Weights of a small transformer language model: 18 layers.
Each number is 50 + 15 x the weight over its row's rms, rounded and kept within 0 to 99. Layers, rows and columns count from 0. The size before them is the row's rms in percent of the matrix's.

# down: layer 6 MLP down (transposed), 768x192, rms 0.136, rows 239-263, columns 0-63
# up: layer 6 MLP up, 768x192, rms 0.143, rows 240-263, columns 0-63
down239 103:61 56 51 62 43 38 61 55 45 21 41 34 40 41 49 73 32 53 60 66 42 56 39 28 54 61 66 33 58 26 50 58 50 46 45 42 55 51 76 87 30 60 68 49 54 61 35 43 50 71 63 62 81 40 45 39 54 36 33 46 29 58 23 56
up240 117:37 50 61 44 50 34 61 55 61 58 29 59 67 46 43 59 60 80 49 49 25 60 48 51 49 36 50 51 48 31 78 43 60 53 33 62 30 59 53 44 49 65 58 37 31 66 41 47 48 30 78 33 48 67 67 27 34 40 15 17 47 39 38 42
down240 119:50 51 36 48 50 71 59 63 29 81 69 73 78 40 51 61 56 43 27 42 43 37 50 48 55 28 69 48 63 50 38 43 69 54 34 32 55 28 41 38 53 49 81 41 43 51 52 60 43 53 36 40 72 47 41 39 61 59 28 60 31 52 52 50
up241 106:52 47 48 55 41 25 60 52 61 43 59 60 56 70 22 77 19 26 51 68 81 82 65 43 25 57 53 64 50 57 42 58 54 55 30 64 42 50 25 41 39 47 78 15 41 48 59 73 42 21 62 57 31 55 82 75 65 30 62 29 50 55 34 29
down241 106:59 41 28 43 23 60 44 56 38 45 51 63 56 47 76 63 56 50 17 48 63 59 37 44 58 76 27 35 39 60 66 22 60 47 61 78 52 42 59 52 51 52 62 61 45 42 18 26 44 36 62 50 62 57 56 49 52 51 50 62 61 63 58 44
up242 088:26 47 40 53 61 40 50 51 62 56 28 60 67 53 36 66 46 18 58 52 66 47 51 73 67 36 73 66 21 52 63 36 35 83 32 67 57 63 61 31 66 61 39 67 43 35 56 47 42 55 39 56 35 50 47 37 42 43 43 54 28 61 41 40
down242 094:50 58 53 69 42 42 41 14 62 26 25 37 51 84 55 86 46 72 33 41 38 59 27 43 31 54 46 41 52 38 66 59 34 34 31 40 76 62 56 46 46 47 52 49 66 56 36 46 80 48 56 62 60 46 51 78 43 50 56 45 56 46 40 52
up243 100:33 54 59 27 55 24 47 55 55 55 23 58 43 59 42 47 45 76 38 56 69 65 45 45 58 49 47 46 35 80 61 60 51 45 29 54 46 21 50 55 66 55 53 23 47 51 56 62 48 29 73 62 57 35 85 42 55 52 37 49 26 56 47 54
down243 100:59 18 65 45 45 36 40 64 55 55 36 43 50 44 27 57 33 71 73 42 52 42 12 38 68 74 62 31 39 55 52 29 58 48 58 68 50 60 66 58 31 46 46 44 59 72 37 58 55 48 34 63 37 39 54 44 34 64 68 53 16 77 69 45
up244 115:57 47 50 21 44 35 57 32 88 46 38 44 55 63 28 63 40 45 62 64 49 38 59 71 46 53 47 57 32 74 60 43 35 43 49 53 16 21 48 55 58 58 53 59 62 43 48 57 64 47 46 80 17 67 55 29 43 62 50 30 49 40 23 56
down244 107:85 56 59 42 33 47 57 59 46 39 75 59 56 69 55 47 67 48 38 29 57 55 49 38 20 61 55 50 57 56 50 11 63 41 55 63 51 55 52 46 70 62 38 40 57 72 38 52 32 46 48 56 18 59 39 66 52 63 47 51 80 25 36 73
up245 099:57 53 51 37 06 68 76 64 50 48 39 51 40 56 41 28 47 40 54 55 67 57 58 31 32 48 72 40 59 68 59 44 69 74 49 51 51 47 61 48 36 76 50 38 57 41 65 46 90 56 32 40 43 56 69 63 69 29 25 50 40 26 51 46
down245 099:57 51 55 38 44 58 41 73 52 46 37 75 44 62 49 58 54 49 61 85 39 49 41 39 61 72 59 34 65 31 46 16 34 48 32 60 73 41 75 69 55 47 36 57 41 49 51 31 79 28 15 57 34 70 80 52 53 40 52 64 53 40 31 68
up246 100:49 58 55 51 54 60 47 51 56 45 38 39 42 53 75 43 52 56 65 48 47 32 48 54 58 31 70 52 56 34 70 66 33 03 33 80 38 38 38 54 68 36 45 59 65 42 48 39 62 49 53 85 35 37 53 56 46 37 31 59 61 65 58 64
down246 104:60 41 27 62 60 49 25 38 34 60 37 40 85 51 58 66 34 37 49 62 45 28 36 45 49 39 51 54 39 58 40 49 75 54 47 57 28 53 60 88 54 78 62 51 38 54 58 63 35 45 49 41 53 36 59 69 61 72 42 62 55 64 55 29
up247 115:47 50 63 25 16 44 61 46 41 49 54 50 44 67 48 44 39 65 53 14 55 61 59 48 73 71 42 51 33 63 39 46 51 79 46 79 35 49 41 49 38 56 49 55 46 84 03 56 40 62 52 57 14 46 71 36 61 47 32 27 54 48 56 30
down247 107:65 75 64 26 10 73 61 43 88 37 38 61 33 47 70 34 63 34 65 46 61 43 50 24 57 67 54 67 55 59 48 38 30 76 63 30 52 50 64 49 39 38 43 65 41 43 53 58 52 30 45 67 52 52 58 54 25 49 63 62 38 61 41 43
up248 105:32 41 52 42 68 49 45 47 46 57 54 77 45 66 62 30 39 29 78 52 54 63 46 89 59 51 37 55 35 69 43 68 57 72 45 45 38 70 59 42 52 63 66 67 66 24 58 46 44 44 50 60 52 40 81 73 29 45 44 58 42 28 62 50
down248 104:28 34 39 43 22 67 82 25 43 53 77 65 65 40 43 37 47 55 51 58 41 46 57 65 44 18 45 51 71 60 63 48 60 52 53 71 72 54 28 46 41 41 81 45 45 54 73 75 55 58 52 65 20 36 44 37 33 57 34 48 57 32 29 60
up249 109:51 57 59 64 36 49 74 64 62 68 53 44 13 54 56 35 66 41 28 65 53 41 50 72 38 68 50 59 33 88 51 44 73 22 34 69 56 63 49 43 42 65 44 32 47 20 38 36 34 48 67 56 33 22 74 12 62 39 46 52 63 66 43 38
down249 108:63 60 57 68 44 40 45 52 40 57 52 39 72 26 43 70 51 35 40 50 35 34 32 52 21 53 42 48 18 55 77 75 48 31 52 57 50 60 86 43 50 47 21 28 40 50 57 62 48 40 45 50 44 45 40 43 25 46 46 41 76 25 54 57
up250 107:45 48 55 25 23 38 26 64 52 56 49 62 69 69 31 42 64 70 39 52 30 74 37 34 63 40 52 55 52 44 48 57 67 31 31 63 51 51 32 50 63 68 51 52 36 40 55 43 06 61 64 52 41 32 37 66 62 62 53 60 70 75 49 44
down250 104:58 66 54 44 52 55 59 58 66 56 51 41 36 55 21 72 26 58 23 74 46 53 43 42 50 56 81 41 61 35 31 50 48 29 44 37 55 63 66 52 44 54 72 58 35 42 35 40 48 71 27 64 33 31 63 48 64 62 66 72 50 80 64 32
up251 097:49 56 60 36 27 56 39 71 66 50 41 42 45 31 57 34 29 59 74 33 45 51 64 41 44 47 57 44 60 57 47 45 42 61 55 52 55 70 67 07 48 32 50 69 80 63 40 47 41 32 45 43 66 46 41 66 70 49 10 42 73 24 54 64
down251 096:56 35 34 62 54 49 37 62 38 54 36 56 26 58 40 66 74 51 79 54 67 44 28 47 42 65 69 39 55 57 80 58 65 53 56 57 52 39 44 40 80 21 38 37 46 47 44 47 75 39 61 49 45 71 56 56 36 28 61 71 51 64 62 36
up252 103:38 49 58 59 33 67 54 49 39 54 40 48 57 41 89 54 72 64 60 38 52 70 47 76 91 57 47 30 50 44 31 87 60 68 40 63 46 44 28 15 35 31 56 13 49 48 04 65 54 45 60 76 34 54 37 62 59 59 36 47 59 64 55 33
down252 104:48 46 45 46 39 26 32 50 62 49 69 49 58 84 60 26 30 42 57 38 67 79 42 30 54 54 39 51 61 26 61 54 60 76 62 33 30 65 27 68 39 50 54 59 51 64 50 36 61 31 62 50 52 61 62 68 40 29 28 63 21 22 44 73
up253 102:47 43 40 56 34 46 71 43 40 39 63 71 49 39 29 60 41 41 42 64 63 54 51 33 36 61 57 60 57 48 73 82 57 75 09 63 36 44 60 37 73 60 78 54 52 18 72 86 32 72 53 35 63 71 44 53 36 46 60 34 63 65 22 38
down253 101:56 32 44 72 61 48 69 31 32 33 66 45 14 49 57 50 37 60 39 70 43 59 44 39 42 89 04 56 62 58 67 33 61 58 30 43 37 52 41 73 52 77 57 23 48 70 24 55 27 49 22 74 42 82 28 56 65 54 58 56 57 72 52 35
up254 096:13 45 65 46 47 52 52 48 50 44 40 70 89 57 45 59 67 88 50 36 53 57 56 29 41 52 51 57 60 39 78 77 50 35 60 32 46 55 53 19 24 91 68 42 72 51 42 37 18 41 87 62 42 45 72 49 51 18 62 20 44 55 59 27
down254 102:38 44 46 76 49 38 54 57 62 39 47 39 56 47 24 55 46 55 50 34 53 56 62 94 62 40 47 24 53 38 54 35 04 41 52 24 62 49 43 69 56 56 53 71 59 44 39 65 66 47 48 42 46 49 44 43 32 61 60 43 37 22 28 52
up255 095:52 60 64 28 31 43 44 49 55 53 57 21 34 60 54 35 55 24 46 47 54 65 79 70 40 33 56 92 37 76 46 48 66 57 43 37 35 83 53 33 59 62 54 63 35 74 60 57 48 56 38 30 48 35 43 73 55 49 37 46 52 27 59 82
down255 098:48 41 42 70 51 41 58 51 31 42 66 74 56 39 80 42 53 44 43 56 40 33 58 69 29 87 49 34 46 16 65 33 25 69 85 55 56 63 49 75 43 42 45 60 52 33 25 46 39 40 38 54 38 47 49 57 34 47 14 48 48 48 34 51
up256 101:22 46 63 61 46 48 61 39 55 48 50 46 55 62 44 40 62 42 54 50 63 69 36 80 22 49 58 51 27 56 51 75 51 31 53 42 59 55 53 51 23 55 46 18 69 64 02 35 49 39 60 40 46 58 55 19 64 41 40 48 53 29 44 47
down256 100:43 40 29 31 36 52 33 40 42 41 51 54 58 53 50 48 64 54 44 27 44 72 64 58 19 47 60 69 61 65 54 39 46 82 80 59 65 52 33 36 51 77 56 37 74 43 58 65 87 61 59 60 52 33 61 31 43 46 53 58 62 43 57 58
up257 110:38 51 55 43 59 35 54 56 64 45 39 43 66 48 48 59 62 60 45 41 54 35 51 71 52 24 50 69 40 51 57 81 39 77 44 68 59 44 27 44 24 29 74 44 21 50 42 34 55 84 37 44 17 36 42 76 48 36 31 42 83 84 31 57
down257 110:62 66 54 38 62 36 44 38 46 49 67 52 33 56 57 59 36 48 78 28 44 55 43 56 39 51 54 20 36 58 63 66 75 51 44 56 47 06 73 64 43 49 50 55 72 40 52 28 51 44 52 61 51 36 40 37 47 35 49 47 42 64 67 44
up258 112:62 52 42 60 60 68 56 39 47 64 81 60 40 76 50 62 31 63 54 43 64 37 59 55 55 35 77 23 62 67 75 38 62 32 35 45 52 40 48 46 64 41 51 35 44 36 57 45 33 41 52 80 28 17 47 14 67 60 22 42 45 40 63 59
down258 112:63 52 58 55 60 69 60 62 67 61 51 59 57 67 52 34 45 60 45 45 28 29 66 50 68 42 37 45 47 57 72 30 47 27 33 52 57 76 50 46 31 53 60 45 27 50 44 33 20 62 45 56 41 56 34 26 52 57 47 61 60 30 46 28
up259 105:31 49 66 48 39 32 85 42 63 43 39 30 64 72 49 44 61 49 72 51 65 19 33 22 71 69 61 42 15 50 45 48 75 53 37 61 18 33 45 57 59 23 53 38 49 68 46 36 44 80 66 60 48 27 53 47 28 57 36 49 41 51 28 52
down259 104:37 59 44 56 40 58 43 61 40 36 52 56 41 48 70 65 68 59 47 54 56 53 51 39 72 40 58 38 35 44 52 49 56 73 36 71 41 39 32 59 28 19 59 50 32 69 59 64 44 76 32 16 67 39 62 60 47 65 65 60 32 50 63 41
up260 097:31 45 64 75 60 37 76 70 60 40 39 45 39 59 38 62 56 37 64 33 49 22 66 76 38 63 37 63 32 45 15 49 46 07 53 52 45 46 57 50 41 27 50 36 83 50 19 33 63 58 59 45 57 29 42 31 54 36 40 35 49 17 30 51
down260 098:64 36 40 30 65 37 26 54 50 59 45 43 64 32 34 36 30 73 39 51 48 56 71 45 56 39 70 55 76 62 57 21 57 64 44 48 52 66 43 57 67 44 24 53 32 56 51 73 23 33 46 27 55 40 47 60 94 44 35 75 58 39 60 31
up261 097:56 42 52 53 62 61 51 38 99 35 49 44 39 56 34 16 45 66 43 68 48 70 41 44 39 23 98 69 41 49 65 39 44 37 42 85 43 29 47 67 52 43 54 61 45 50 56 58 49 57 77 76 57 47 59 47 24 68 51 32 52 36 55 46
down261 096:41 72 56 47 73 71 43 57 36 33 73 41 36 37 54 62 58 44 44 50 54 60 51 26 69 56 60 60 46 42 59 12 52 75 37 52 59 75 53 73 64 42 49 38 40 43 58 65 46 44 37 40 30 57 42 45 47 36 59 31 73 59 52 07
up262 097:45 39 45 61 49 28 38 35 63 47 42 60 59 73 49 61 49 37 52 72 59 45 46 37 63 50 54 26 35 50 55 49 40 44 34 45 40 52 49 62 17 70 69 40 57 56 15 71 40 42 60 70 31 54 63 52 58 46 69 43 32 65 62 49
down262 098:38 55 28 51 50 59 54 68 43 40 50 38 82 39 36 43 49 84 61 45 21 47 75 40 54 67 35 59 72 44 32 31 46 57 39 51 71 69 57 84 43 60 67 40 45 44 57 61 61 89 72 59 37 49 50 43 55 41 52 61 35 57 48 48
up263 094:53 43 47 52 45 35 71 48 38 40 85 44 56 31 45 68 47 60 44 52 52 59 28 56 29 28 55 64 55 73 41 40 56 36 47 46 63 43 64 28 61 59 56 66 64 57 58 48 24 80 33 49 39 33 47 57 48 51 60 40 32 51 47 54
down263 094:47 54 82 71 67 50 39 68 30 62 50 49 29 59 33 41 65 52 62 49 42 40 36 51 32 73 59 53 60 49 46 13 52 33 48 46 58 51 43 06 66 48 43 64 61 56 69 73 68 48 26 18 69 58 65 25 63 51 54 66 63 83 72 55